Each number is 500 + 25 x the weight over its row's rms, rounded and kept within 0 to 999. Layers, rows and columns count from 0. Numbers have three digits each. The size before them is the row's rms in percent of the matrix's.

# layer 3 attention query, 128x96, rms 0.103, rows 0-63, columns 0-95
084:536543521524543503495488533526513451491528514541491506484505490524489503483482476509521496525512437465469495516511509488474477501528530504478464444523539495443476511467462473486495461513526500479508466512561523499508541524498495505520513495486515486521488547502497519481495468533506500465
090:473536464496521517559546532480500527528520496510531501505510481535491516531502470517504526494459479491518479511485479507496519445517480475520517469528519507458492525467524478471524493477496532515504478515516541483480511514485505532488530477466509498516499493530508504516501502585488432518
094:492503522489469493501533484497492459495512487446483508512503512540472485493488502474495493450503531524501532446549464497508501487483520456523503561489463476467519491469478544500526504520496454483511503464468468477521497471491526503470510473514481478467483486523497474451497522442502480484
086:465509475513539485520528523517546447453505503522520493499509498476508534509460473477468508465508500493488503557495490519464481481507508512505467553501521461484500501523507522506483517532520500516467496523524483533484478507496512546510510526564463471499492501496514487498430528472487525460
083:470517479490476496461494465520498503514538560486485511491497518548530490454482482519522513517528544521501493514508518487462510521502496543491504474428479483505496468521526559522516534484535473488486516503446491519516541497508479494516491500569470516509520482508491515501511490504470462487
101:482489508513484532509483495500519505492533468481521538524503473466478492493495504457490495483484505510512512500542482504526510481507516453545494544509460462490490519489501529506562533505475493552495485467449501480518514517506558540489496473533478522466525487553475501508473541482490475548
096:460517459532547493522508516507498463491498529494521511448463512535520494477481484455478479506514513502426574494526486517469475521532492497474528509478502513509449495510445493496515531515513513497529517509498465535520488482501504539508547515494510480541496475508508498499488521461494516510
101:487505525532505496508488479485511510551539444506499503494533464468461543539506473544529505516495501504493488507481480484476484485474499512534510506502496523498496486494526493455529509481522463474503493547518533510452456499517471497494509470531527501500480573499494523499524537520541467450
092:467527497495510468483478509517521519470468486481505560503465517495519500496541458478485498488509461478538536517522503544484502507456516462530543488486457486539497483513493509528529455505521509519490524486463482493483492492562509508509511541491488522495514529525517474473515476465522483561
103:505512534470464503498523524479508523544534454532513530500502548529476493496505504495483497473457519530514473519529490465504490475488497518523471528436483487481496535498512463496505523472526524504483536518483508493452477549480553497486514488499490516526515442523514487517478473516448496468
104:514499527534543520528495509473480507506487513530525522490529471499509482469531517504465510511477512501488515516450468516486485491454463471508435481470500520543545522474529527519469491512478506503462503479486499457463517533467469440501496503489481532468466483494491496476515474474486469470
093:477501447506507528502522533498498515545524492481518514510485524527535509522515500511438489520493523532476518540470516483472487497535457450444502501500466483514523487486474501501549524524551499503458504485481485525497537456511476505494509509517514498516484497508504468537436529516524526481
101:539487571523494494445486514505488508535496499531505522516499520504534505446525499463502507508500488532512472506486506503506524569491489507490460503512486495518528484530510489462455523524493527527533465469451511508509491488463480508460520554493517499462492539533514524491513500484459480514
081:528518481474526468459474502488520511499427468473477499490484472506495458501498469496515523513475485513487533530474493478463515460517469495507498526469487461445518486474537522490472506498516539526470465475474524493502512475493509450462516493500510522477480515535490505500524473527511456447
113:476465485481475520513481468506519482479530465503529513532542459472519526513527464534474485508510509477483484504460478519525505481546520492468491484495474533490461496475500503482523505500495495498527486548470490484544475507469487546533504439489497482529494420516496517547498485515499517503
096:469520488518540543511521517508515496536531494474501520509505510520511502533515530481496489491519498475522465467436523530462507494487414488531518493493505539500499489518493472537508533512500476513467470490536548475452506544535499524491546502495491531511528483508519491537469495505505482478
092:499478519479555538481494504526534513501521495492515490506479516479461487504458492541483501495491466495516486501525497492502496460543480526497508474514497490537501481528488451453515500508525499487523499527408486509505518489507525511480518488483540481491517491517469499496451469570452488467
077:500550461561455519494471504478458499508498512511495511502516494523521488490499478498520509566513524506510534514506517506496513476538484526491457517497487546477501526495476515463478477485484483483483449494492478506541459527508477523465455486547496484533494515467529516445528478512512508472
089:499478568513464511508523482502499469525511475529488499499472488491522505539519518474457532503474463529504493521545497503465481510500503473476480502465486502507527530523541483527527479521538498526541527438542459490510452517495518509519522485498462515542507505456495504477491474498528468520
094:510519517522516559514474521510467498498478509477507541481548456469511489518447522486555490489537528551488497487496469495513458494489479506458480525478511494537524497513509504508509531514488484492460504503533474511511494479494473502525503493505470474498493453465451551470532477479530534511
098:493518538521505491451503518537490496515537495532512529501517534540470462511527530505511508488494498470466519495500465471467458502472503466476507469488540505511447491490503466472512522455506546507495477465512537450506483516504481499518440483512487515518498557483508491520477507456495480527
112:500526490529537524502478472472539508508457432547538474480539498469486488503506527520484499512523542475485505480470506538485517500449493508508465449532522517499465498462464478502494492493532537527468497519508494502511507485532496501480494498452502503487473514500490512506528478575482507505
095:527523468489481472534509553503519512515486487501526532512496471456489467553454486494470501479485504488458490530496502488495464513528495517479446487489551471492513531493488518468533469526485489519519510546551497528504512489527487484524532491491501502515534531511548492486467532477462511462
092:507510543492528522501500513508528471468505471499465494507503519529555464493488502513475509501546507514516446500445493529496476488542534476482491491538494476508477502489518487528516531484485478534477479521480456484481473535531502468498473498503516493504501503416491487532505510557527533523
100:447544521462523528517500472451475478475479506457473503527482503447492507473505526517480507518446532508443550479510457490476559505521492502479509496476509503483477469505485515509504509479509494500488474507512490501449528506520519513523483458476505465500459534470483519537486512505483511505
088:486489488531447500477482483508511497528496473502505516480486536513554531526496498496529520509471497510490483528513497485532497548508521515448468473530514485534551494470520501483488511490505530480502557471485508526486450538498473498499483505471548506499537549544510536547538493505505470503
097:544518496481483483467507485474497480449500488525497459533472488501488506456485503527524484545493498514527479495521526504529508496528544469487502510440537504513518481490460525479515517516499451518526484455525476503536485485473561465485500476447506538488489470475479485514474526493464496506
085:504492534479496536472513454489442528504543494517491491476492517465508529503501535516479542462490472487533482483486517515464470491514484510464490483534568513469489511481536480507513487541483470486552521479528518475501510512546489518487519554497522488497469521521495523476503518489502543470
097:518481508519495483535496483508554468481497512470481523516455562520506495451464489457492500521451505505480480487495501485522460484465456499522515508497502450493490518517491470492482483495503515528510506540493480484507505471493511498497472491466470463528480497533561463488467542464519547507
092:499486526526505469504458474501480501462467529542553489518512498506485509503490467502544463586511497471510515510485547486501481470504487489505508510543482498486488501554524519533489511505502503494517499544489517492473475522519484461544467525511514478509464509557523508514528506519527513536
090:500551478486477487534550516508523486475526511509489475503488468449482523509563519520517500462467494531502531540449479507503485472500511465496499526515494477545496514482530484516477507497519505477487474537540517481512497483497540555501519559495509480503484455529482531521509494518530477521
098:512513481469509507525493481503513479505521507534519446505535476483525506484535507501514544469501496455486491494537485473470476524479508548477479504512488492523479519550473479518494496471475475488452484504547527531490474469436495446521490506500505507533468505441489521524490457526507485516
098:543478531506498455478475486489487531485516470523512544490481481448489504524513482507503506505524490476503477547500528521533522501501483522500458476511546536527484504474518451492510474470541517481498515512525554495505432528494501500462512515493504503468458530491496511544542497529471483522
092:533526516514533523521491502520472510502480506459534544539521444463485560500507461533495502532514482471534471524505475478543503485548518504502531492501512502502480505515521480519441476463505535497510502514530524516507511498508480515487495497494475516547535531516470506503475491554514546494
073:518520456472499493511530481478467498473526467507494488489496502518488479527467525533513545475504508521467494511488519509480528516500479492492458444502506512490462516456469497452505499482502480491482475527516530492503494509510506517535495504536540443489416477525511497548464530526485463498
088:483487458538490497520526454514514483526516490542535505501481502456532554539509463505503494480481462475543477482514527490477478513527533531482499512511518490460488492443520538490539519484483467509476471535496514498495507521473491503511500518450501530467521521494466559499491513530503514475
103:525521466509474514481485514489536476482505488517524470522461520512518469490460512471481501527496514489476533461533486501476477518452447473467471511505480486500477484465487491494553540478495473520502465516497447532475483487501531463591488491480505520505487499503490503508475475489513484529
090:512494477522514507523515559531519517517531503518519553479509481464521502505488487504493513487457500485536466486511547484479497444480493495496515526468515527504489516492465443485512498507479500541466473465485549489481486475530480509479513496505492511472491567499462485468508452489447490519
098:492500469503499534510517516493494518454495507521505505467511496496519511512530489537474524486465474470502537465454504489511487508586478512490498443516505521516482465505468503492555522532481498527487469500473505502516535529534488539502484499500497503527530447474485552478512453517486531502
090:525440507462532540495541514487489502485479540467478492512557523491513527530494507492511504498465489532500509449508452479493531511522521509514524487495486497487506476503532491450526510516490486498544515465531557528508464456463489498512494512493536481544512507494525452519498516537517508491
092:484509511514527514497465534519518486471493507510500527539464512552511475549466502476498507467454498460522494472474498482513479509480459510508484494488448524481512468518521460488483522518495493542458508518458476524467521502503528520543472496517543528519509470523511491460444491482507527531
096:507504485506463483529482510480489533525525497518468517511485542529492508515458461509547485502478522490487494493503513499519530430469519508519489513478481491504491505537494479475474546481518490480497525523471474452502514535514531449471488492530470522490544488493486500525471473450467561526
096:491535482526516492488492523481500540515513443468502493533500492492466508511517501477491495484557500474510551482493468480479485514546497496487460498502496458509511512503463472507483485523515506492513470524492491505507520501541561503554487508498507452508517516533555512498534528556553473477
105:547523469509482506491504470502489521511478480502492500484522508447517480500556522527473502476539482521505489494504489491476488514538501517536500516516473515486536520470503526464500482541518529477530466528500494512488468531487515491535472477455563476549528466544503516530524520515553499481
100:489524473479498472478471509498460559494521552490453541551494491514492474438498497523499480526473494493499502520517484509548491489514503500526554481537505523496473447504496517474503504520506452496477484518488480530469478482513484507473456497536530531513522536493512511501493476494467460523
097:484489464495505509548499519554511484500505514514475492445528488475428513517494515500485493494511533486508480446513467494510533520456536507513462480553530460513503475470485512464489505454498490519532499512526494554489504525520484493492521504465472480508540492491484488490528493557494513511
096:484509509476513463511528481486520540485497527431551533484496496521516507484521474486470511506507534488514487495487527483471501544478476509443518496476532525482517485503504511489566449472527479509534503459500507481468452477453525509496491498516485539531471537489517500507489485506498455484
099:473493508473526473491499520524463465573492520522539525488497502527534470471505476494471516527502469457499508552481510483524498496468519518526537475454504427509538496521512453500469455494444489488483525489511498475511472488507512480500476510542514483532526492493502505490520492497484495510
105:461510499509472471493480507476478520476505470538486546511521465501468560437482507523504430520497507511495512475501497498487485555512483483492524546509493495496534497508500535508483495503484466505481553517486484496489498470536492477467444475475507519529514504474541498476500527490513464536
095:477537495456476467512529514489508484517516501456495548518464514522539500496466489435494515516487525524542530529536497517496532499504492513521496526495498471507509473544509485512500478528557525510502583496471472498492529523507493496538523482521518515524483498537547519488492478487482524484
092:523527501524513521478518438525487495538458516517555500510507447511504504500525486484521499509473491496518502474538490501522533557493485507514524475465522466491522518505532476515526503493532450484499472525454444474537487483478471498532487499469457475500510548490524510519488463508503505486
093:551494497511481508563500503525499516473485501498481526503512494489508509511521512493487522546498468556508522500483452508520499507507479485516507499490527474458485454481442484531523466485465500519513494512520534498496446509500470529521484496412495494466519453520478519483491511511497521462
100:528491529521486457528466492501518445448505558492498464528512490509546513470483486501482473511512529495532479510477499521500472489478521501507501498505501498480538546538486525517494528530549507505488502485489470503500560488517530538480458449525515530505528518486488451472504521482483515528
088:529539523542490513468525487472507501487461495521507484532535479529506511481492476560496490487480482498463455530529458506542512512486512470510523462482495465540521489455541478457527495485455495510536515550495521501486514489478490496534555504458482513517540506505492506503508520507514529503
100:516523520510526485514482475490515514542480509516510467519511463463482505535491505518487527507478448536484542456507534502507472501480437450469503494523494525493511503501526490478516539461469512477526480474527473503483486487546473539478444509459498473484491512509522526497514541512479467470
095:530506484503455500538494517515508490476512479501509521518515496527509502449518575524492527465501531492405509497503550499495490462456495491522477491487502496511493498496516506486492464529517509503539483486492492524503493526552509464562486480532492507448503515507485527478488507531516525519
094:533514495517521477481504495520542506528522473472514505489497512485483589527486493510485504517523505488519497554553484501494475498504481538518525484520502471515510530492486538505470538501504497514496482528557477531541501466505507477462506493464531495512491499511464538436495466530492534475
095:484470436444531490482533498486501482489515475505507501544467508491521492531514470504504506459487527483513512486498456531476474499471519492487496485497471527513506516510495530467483510526508488538486503544453509493483427483474505508480513513522488523512529462491546475501551546515530460500
101:464480546474522508536467477534482537529525510504480523527491518502512511525499523494538493560545496485475479525530503473502499500469496509497500471514534526508480511527519472481468457497573487517521495456513464508480534517506491500521511528501508520524490552472477501530505507552488529474
086:517438484501517512495512485471536523523501493482487495504455445479467518532488498514491507505503479508464494494513501461486542483527544506543455501521491561512532533455511493518494490526534499497477493527537501545502501510527484501514488476515468429482526505490437518524501497497491494497
087:546542490462517509505482497492502501453525512546491515532515496528458488467508488470532559503505512512469541517461508530464489491506521479487532499511499525502470493496487485456482538491461455510516494461473489514531528495513490492536478520525517534526478444549464518509485502492508476520
103:513530511528505509492495486479486478509519451526480462479448461492484471469515535501541502542507462474482466490494502471476508525549456534501509502508550507485494482501495490477499453474491559469500535506531524508474452512539486533480500486493503483493504507542509491495532508554509475509
108:499507489471508496497500476460510518542544497485513454540521495502546523512515510445457486507501501508566530539483500516515499463460527505499486472479486510560511474518544478463496449467507522508469528489503559506549482503481492505548514490516485534488500514501489501505494505511487514481
093:463480520471484505546515464510496486515469504497451472468525504506513491467510508491520480489487451514479489520474495504521471532550558475478502492521493500493528469497458493450464484458499492485486479543516513525489553517495498494448509518521480534514498505541496513515503474483532529444
# layer 3 attention key, 128x96, rms 0.108, rows 0-63, columns 0-95
081:500496458532488496487534513448493514478497494467502491504566546530507504469498510519509533492460522529503521530518494551454470453464493507517481530486478498453505469506478518511537511538453475479517485466499497507529536498468501484507503498480452519516488469520504460481514467475490495518
082:498457465567485467500526497482466496483469508534488501497506550520510501490503528491481508525521501466482554523522508507437548482464466552473491512503525522472531539521488506464518493497507477492519475511516464475477485472520539477479530506501490468471496492483523501540484533471499497503
084:481502532513508412538492490499475512497549541521522500521505497489546484461516506465517498503487527482503522514506514530491515522463518539512469501477505512553512482555511467538459491504537543482493538522501487496488506497487515483507499538518522502518547528474526501484527508474540512513
091:520492515472443479496480525516546516511524514513485507522461492559510506463520473467509474475493517506510517484527504513478494549489526491492462546476511505539443501490507474541471496544488500500524547465480520482533476529512481450498467514535470507489524509471527486510519483496508487537
097:496510499491477484501493510511507502528519466476502534498558501522502476506491490470515511509492511494544505506487505534536459491530522522513537489509447464499561493518518480493447441516491497520502557480513493481484525501502509523498478527501546458530467501526475510426474522476494512472
102:506483518511494477489541487469489507500486502508477493527482542533488512496497518486492492533499514507509513470560465457508543523497486535490518482518480519500525573521471497494462527491520470489500508546520503479515512459491566481490533528521542495508495496500542428513499549496491496517
099:502501540520497491489487514521492504511525486505490484554508517498520466447480477502505492517494526528527519549520505543516503516484525507488485571477497479525521548565490479512486446501506469491482545471493504474505515517446495500510461477432499506513510482526528473478484508478513483497
099:493510444529513508515446460532475539510464506498547486516484460488501462449473513499497508512531519502508515482486526536491512491534509516514519475516503530514489493454454469475506474470506524496507459521500486486523502490512543525519524470449527484465521480499522534552512504534490524509
104:469492486473445494533532496491492511536523467464494543516514512497502489479470527494480503509530551518529536514555502493497530483522501478494461512480495486510548527524485519486471459538491481488504498515487469429536486492488544515518511506499518527517476524523513535507490510511489527437
104:463505502508514491526514496464479509520463511450522477533500488500480510524515484471495498523542472509508555493474494490474528496492530463525500518493514522471493506525505537504483488502562453558507527452530487506509444483522550490552504497506486507502519522475548498514502499471489460523
096:504508511514494491514502519521531474463533512570517492490506508515522503488497538498473548464510478517485488536520484486491483459481489488470532495536463499482454529472474515523523482486533483513492459483551499507511482501473497460463500457494520561471468524459474522537498521493469480493
093:419529475514499475503511485484497494484503488531480494449499495487471474521462484511513532489496508465501549500479448493486529512524538487474481474529454495520473543507503503461514499507490491486436483491504514461483479507505482515465516480492536579497505547493514493486498477508500506499
094:531490523467460448479546491474498481514539477488537504514454538546465528505523499465486507506539522545489517496484506507510477472506537524529504530478499484488518518500520508457482461482529514498504496504533501531523511510491506472530492542482522516487519518525521453536471492477465553490
091:536535495502534530503546495500504496460478507516476468486512473491539484561497520490513503465487528491477468492477502473495475516513555519536533467545514517463453481462500487507485480495442511487509466540516478461480484498511478499470497532475512501515513497507478512494538525479449511528
100:474514502521511526523470499478497532498471501495494549512520501506488544480427473479540461508507478539508504504543494552501552529516518535484522546472485491448509512515512517508486511490507456519481526492511537495462545541466476500493490513494523503459487484504499476486506525531483473526
091:482508515440448510528498483499535484508477507532505538510491520536521482493500483466519472517531505502506467509520501481461475510467509461518502519508468517520527538552517478534470499538539495508470513482495488458489523498530490460475482493507534508512469524470535479475506562449492490508
089:515490518478501496521473474517450526523536493524474535509505475516474497477490532513510482490495488535495480482514432535557483504442509490501481540501506490505497494479514508511490465502523488481489484515491495456460520467511477466504502474503543565503463520489508469462453470526490532530
144:464501508503483439519521521474494505535492492450517517509488536558551497495508475468452480494511501535516523499527513532501510498474480480499481557477504508514546471572484509524495491492492484512494553464457501463467526520514529491539508509499494523524494486481530493492485500467504514492
083:497524459519551544530493499509519468527536475475518477458497481485509501464526473481447500527506491493457506486492508477484499482471474518488512475495528476546465526525519534468480441498485448521474508493545531473498508507480497489485502471519494473534475508477486469505532461537488495498
101:525508500525511495515457524544506499478502510522472465484474497494487534509526540510516523479478497534480495526484492498499522470507513467461536496506549536503485483480497480469512539473495571534494470523544493495524453517456511540471513503463518455515511497509462516470485555508488507482
108:449516513500515492471523517507454484564508461518504535493494544522522528497485469503458502503541503532542524509485506506472521477493493466539540519475490516523511521544523503539482440540521477491477517492469478484525512500527528519490524507526497531505489504493513489491477528463530465466
096:454489520468480494507507535493481503518545500458483515559515536509498456500487494452511492480497510454507507521538498488513460466502507513527482536518457492472523490507506454522499492540496502525532543523497513481494475501520535508523488519519464472473483484516507529478448489434491470507
099:477518469475493505448512520462496516515491570526534526477503492511481488445516493497495508495505481532505520541490482492510533525512501475512510475507532492517496496509489470462536515471503499509520482504479494485509498566522445463479517543527513514494515530451460548508531486525489490455
079:491486478521498506506533503484519483517515476489506509513470550576501540512491532525521450477487457502495496475518470490485504497481475508457469568496486521460491539541465477501512481485497481453494507470475475478519547499484506528483516462534494496517522499540491501481481500448485507494
090:495506518558490525535496479512540503533506520535499513488507504498516516497461475490510511508520468476564511490551496560513493489481499531547446521507496495519528499493507487511490505498497488516494570493532488477501485482513490491523565518460488507504529530514521491460563510493485531486
087:549494481481513517467539537502569461454521450470532494516481494507466499489520507514455484523491487484517543497474487523545454491534534506512507466498516463494493486502504482509522455481507468522499488506502523475500505437492496518456526503453498504520500494509500492527485502514534487466
091:500500515560497525503513495493496509510468511480477468483481527508444497432503518519485487525461496481497505520489479486499504499468493536520515511426487466469528485528516502521514456507501486526507513490512506537445509520509481508539454504516459524527526486527527490483537510494463551519
081:510489498453492493495500519482561510521519492487487505485488481463486521528538496546543522485506495497494451493495523452557508522503480514486513546502470477553504491509506507472477513450488504516488507501531502460511504440481461512508505484547508480532543543499493478490512494522550520518
102:495484499530486531506498494513501517480505529549521493479550463468453550523492518570486490514504486489464515512499530497491511482492501521537493500494507519489486490448501499465573537490509488487512466507519524546530456514535488483477494503501532500482506516477434510496485509540472502518
085:567441510486518469523503518505492538485461477476516478561487549499496473561531513520502477474523492473510546519506508538480463471537517494474517530487526496473524510472487498483544515476486493516509485480497495518461473519496537501471503494538484474474496506489472470481519530506505502501
096:463541502454505515501496494511513505490494478478503519520522494470557538457522468493515524510500507491503507510521519520489509499479481502469481499482468511469477516500524508449539502530497473520517543478525534521497510488518544492491539503524475523556555535508564509512453487485510529545
095:492456498513483497489525486467467473524512495476567520525509513488525499486488502456505562518480474469517512497466455562501504491479454482465540501465475536530515495489532504533489488515505521524488534485530487550520513530496500525492481517514473481497472440520488505503514478476512498493
100:536537484509546518482525517479482501512485483515517494474509505485463512515523491506446507491544496501476485509482486496482523466504483465483492489520510533439500533483521560508528500488486522554471454491512504513510489497485513535508529510438482527506488459480482523519502468533456465450
094:475525500532511480562523521481453493487527547537503513515536504483487478493498524506504499504495498506519485517531462517511511482535515511504476474521496508528460534506472497507549490467500541514477473509536459490491505487524505544508530509449525499516457506487492495489538482533442442470
088:465471498476513492511454521520495462528511489438496469531495494479490481495496493504521506438522503527521506459479495499535475475512499470539454525525504509483511425477479508530506503482460484505506520472534494533472524508511515465505473513508433506505491488523520489489522465471528491469
089:498508503519497477485474519490546468494461496495499469498524480505491500519507517469519498515492473497470487496453463493478504508470491489546499544481520538453467455470487473534486511540476509504501475488508537489499500541482509510448530463560439501497486494522519498541501530460503531535
087:470477500530516505525531484497514542499538536475546468485494486500508524466527508525498503499473491521523510492515517493527524518515508520539428470478535510466515448524512507480481453529515532486505530486509508536473514517456515493514485506474479515552506486507509522437514450519506486481
091:465505508506477500486479432503515474501517479495502483504507518470501478495511505465520469502501488541430461488527460510515444494502528471528480491552511474494450447486532511486522504506494487511522503493489531507527496518541553513485517509503482484493528470561515510504556513499510485491
095:495511454526523500468481498502549459522489473548532519465515503508494508496497490532503530507504481490524489509528455470517455534503472474519561443505516522511498538424529491455513501511515521479504487491543545500511491468522507483485516497536522477497514536529501503472506521493489490503
085:453465501529521478525553463536469501507505496498529533495486472519531492486505467542490490545501513499522507514507528451495512487459479449544487514479493490529500459510500497536504503488512504529498484517496534515460531479511516489473518532481548532524518523529490477506545468520465526534
085:480519526491525472502524509486504494493535533494460498548511457483505535463532474452503474449519495492508533534492480498470523457507534449505526470474504480515502514552480472510500453473491567495490539504506483490517493479509522495551515527511501493517484484491484482514551486494483471501
092:492460478424517484543531481472488469460531501504501518513491509531526491437477487491481497488514511520518492528516508507495520520486501504557508521489475494478546480509514527541532497517522497528469517503434476490444510478517481523473507494490507518544482505514525521513463538504483487474
094:507519496485506491488456553506462532489506514478529488520497490458524455557503508528468473520492509489539484497496499523502540488507490474508442534507461480528525528518511528527474502505575519532490477536480502493503516485518518542557508471518493540486536490473495496465497494489487501496
094:536520494512519529483470522483519527462542494464523454471487464456487515503447537533500511493538535478496468473464504484494513490476500506472470480502516478485492493480476509492532533506528509480488444493502495544469471480447475474444531521483481496496499459517481514507525519519524493499
099:524493537505484491458519507471506528503460481467500518503496551503499522513479462530537531505474482546540506500481473482524472504463498539544532473495506504510524549548494519513493520545522530517533478547479471486502499477487463514506522460458513516505528517539505540499480514523500489521
092:536493457556509547482449490497546517484488517507493482498543480534480499512489500496510523480468460509482518465509547471501473480528477494507479454525531513545514500477496487503535490546518522485500493541463529513501525484480507507481474490462479448513456472477478500511516484500516529471
106:461505518519469484523511490499484460481490500484510494513490528481512519486546505467498514488546480505466525482517488491458503529458475473520509513491473501504516528547500505547480474487509460505521560518471499470506477520499487458527483537523475500520486446517552529528492490459545491456
099:522525507460508516506518542511487465524542508500521530540530522528479480513482521487509514475521518513526521471519483535517494472488503489432522536498496544451553502525495507525481506503546457532472523540495513530523483524517486517485500512562482536511508494479492532527514466491523498516
116:492491490490497499479534553455499473526472540466516463507477572516519512505527489483448507469519544516508492524504477505468483509475477487542481528514453504492528507510519478516515503487531513505558529511488497529480501506458554496484497471518469546487479502487537485518486521491500533482
097:499510492502508480539484518489476510498511544454482552517510505524529524500481491459483519516550504478535487503528506515499491448504500498503487517536460476520511499535550506517489503488551507521528524452494482440465517484504494515530524523506517486554492529443526497490506464473487465492
095:496487513513480473566453487509529523476506543518471490508524470465475538493528482484487467496528487508515529525495481533535474495520520513522535486495533528494473533509487533451492504527489500469468473516539517558531519524481536513513464505512498463480481452501477489489520528536504512492
085:482474508486517472496523487559499484497496509482514502496544529512465523478529457507474505488485558488472525534508520534483492464506533516476497478518488503498542525566500481481520492510521488501503507460482501451493471511459518479529516486525521541580476501502517487514540484501490482528
094:460494483527453471502460517476520501508520466513531502469439505516523507503468516516496518487477494500498488520549517497496482452468491519498470512432527457491498509484461485506527474501485512523546475518489525537477506496492474444511520498536502467468466481500470485497514527491510458536
135:498476526499506457520509522478468524514539521490509528538509516519529516455499491458483512494499521549518542507530494517491511468492525517490452518451480478512510500563488517536470490489485472515540547465464473499527505499520509536490482504549489532543489521522550493490492497484515475504
092:471487499477478438515509536513503459534505520485490463507546578536528500486510441479494482499518529486509537492539509493506483509489510488566485518480524487482492516506526502509500488492502519486538513499513474525475509449565491492504527528512494484541517537488491483520513471496479496478
093:506510487498482511497473527527469519504524506468482511566498558528496518492525471517542523477503505477536498525515498470495553502472466449511484522492489500513519458565469532502499470492490457543524527469461513497474490507517526535477520486478520505499481478473488479502501465479476470478
093:496491494477511481499482548490480491522498491477500534506561470539511463487522538486472526502506538513497511502506474511560499564468506522471480546483453462511481480519518501510573479515479539516470518512484467523492486519509507486498508535505509488519482470486490480537463475486493522525
091:493467529479537541478534440527475483475493468494513492505504491503487510512463493437470465482535512473499481516507459470500520526554476485502487502455495526445467536473487516491518512519462488508507477529502476484499553494486473489500490484504478480483557518452496523496508502524513513496
096:497511469501486516518481510531529503526515493518526500531527549473468498498522516506507469447491472459502447463479521516515442528464467535451507530522479494519507522482484476504464467513452487526502518509490551488504495517474473513462491511449477503508448498482522479489524517513482495509
099:485500472515460478504480506492512464497500547462518513555490540524553456479506516432482492512527520536531519498506493510503507504485480517509466530464488505521512495550522471494483491496467517495473557465456523455451487496481488493514512507508508522490496516504529492479486452489498461512
088:474511506503498486470516539463457527501456452490465506479509502502489492502485513519544523472514514510459473542468494489480499465529465482515539533500537509458526505499482527543488478523491533500506508436538550518481521495465475536470487520496509497496504556516520479522516496474509521494
099:521512496482522528492522471489488493508467484456485524481510528466512511528515557493495512494478547472516530496494527484551444481492525498495494471483536489537528468475521471514505498496540476459549542489521515478497449487537479516499491478501547481503512486476512522450526498482470513533
105:497503523471514536490487490509519525478488479550486514533482481460520500487516484523489480540456501495482500473471455451545487460506533535511531488473494542473470517427504466508508509523488481512457491515520516513483497530459473541491517479487506490524480479514498513536500450522498482472
090:525468468492480464493481506474546511480536526507507539474487508496487480488499489474492514508474545499489479466506554515463519501493503519499516516478491535494550469484474468487512485508516447482480539442472479506519513440459491501476510530459493503518512514494517543519482482490525543542
# layer 3 attention value, 128x96, rms 0.0984, rows 0-8, columns 0-95
107:511507509447476556516500473465512501474493508521505511485532495516506501475493471454522461509517515513519481481437486478537501502467507522486488475533501476492479538505536467504507459483482524518496520475526539469500546518446505543530448537496481522528503490477485492515502492511465505544
084:461488486429529519504462486492486528468467471524442513535498539443492503518517512521518502469498522459539534499487493468497502459521516479505536488501482478489494543476511511502477470508462497518524487535480562449505494539492507488518513472508498488518491501478505467489485521523488478493
105:490513455504519508518530474530497454459499528526527496484492492525500480495447483447501518482510476547474510489534481486508497471513498536484510508495490514515481497506501492487510526534475555474523506519495422444462506487469491541493504468495493490536512476506523507508436471493493523522
095:546502500533537543491531493488473478498482503480515513518517477519510496525451523445550536515510523508507510481536478466494522546504439463528492502491518533490517470515509517486464506517489490525455497486487529525522491539484532537486489516503453529537501515486493526491453504508461494509
109:490505493542495494480514496492495482492495494533482537443472492489472495476420477492522517497487475516529515528516518539490532505490501517491500520533478500496508516563499470495511503472499538490507511513499479483472505494510479498398507533501486466492524513450533529508542539483496508512
095:496463508500502511528531516508491545461509491517469538480486524482521529538554476551499513498480512510529499500490527448465490441539517536472536477496524520465500517522533498528460508519469470501511511490500552503490481528485487500490543494501506539560493490497494491535515493533513484512
090:504475491507507530506514482492490506479508484494473478487537521499538512458512481539494493533506541486518514497522527445498487482490564509486467491510514485523494487489520519488496516489482438498533494537510538453441463517453472537503496478470491467543484448545523497508503496468505480496
087:507516488522506483474480471523493508495501489507494461492486514495517512486535466537514531552506480554495440459463509476481476498504532543512504499498487482511529469484553543513512505466499508486525518502478501459489467490449438457524520499505480522511499513502497463500540445516475496494
105:505487478444520449517499494529501526487468485510476495498478468513537473531509487504478486516508515482526480486542485425529481512505521496548511493534543501491503496493554516525496498515560490498533502506507492498478457502474493492537510540523515522551489526471496517511483449536495474522
# layer 3 attention output (transposed), 128x96, rms 0.106, rows 0-7, columns 0-95
107:466485522495508472526516497487463465473517454478555492494509497504481518453494527498467484503524514489514488467448491508481472519476493500486523504500447468467500496479476524513484488500553501531495529460504524453465532529500489529458513509490503502476451552471509505546523488527482525500
096:466525478504505526550480477463514470519483476459479465473495455481490493502451500510451510499499495516517521475483483522471489488534487482465512516493456512506483525518456506507498528493486518493494498503499498511517497477496513506470490477472482434511516423452517485510456493489465559488
105:497478552488493473482496484519441497479483454467481509488516446489545494492512521517468481496532500521533490506508509473506512516506481521535490505471500504457554471493500531517464491502524513537512460515496471503510500485491481464550507541545523528485526503528517513451538470517483474469
094:460535548500483478472530466494539495504477515497494517493461476471527536497543484555508473507504495523507480485441525511519528494492526481537479534456507488487530482496521517501550528482507510540511517479442506450499503486502472495479546477461503522526492504484537497503488516491521465493
106:534497537509480493508500495519484513471538500531460498494509509502531539480496522497498521510509463514545499551518488469512479495489523506523488508500541516511527463539479501530509468478501497511533523469503469560480447491485500516498494508489487516470503535540425557504550510517462502489
102:476501525467523539501479508464551485516496469494472494473494462488507475523483513524467512504517517498463547521470430514461544508497519477463496513504478516486498515524474505548509508522513497517472458545535511529500535515527500486466494457505475496512497500459492488508479566510518524508
085:490491501491511527503495467501518454525539466493533442508522505484499482483485500523494521499505501512490497497476475466476466473536504478480453468464471521537493557494507493539471509494507449512502445563492488502480526511485494507526473512552474480532471459504472510516480524534510479489
082:478503469494517525526524469508488515500505444482507489536486491475551490492468459483463536520525506446510498495512479479452507505482482524470502480489509503473474503570510486490486514526517491528479453547526491485501511503520509517480456482550460511539474534482493483529497521512518453501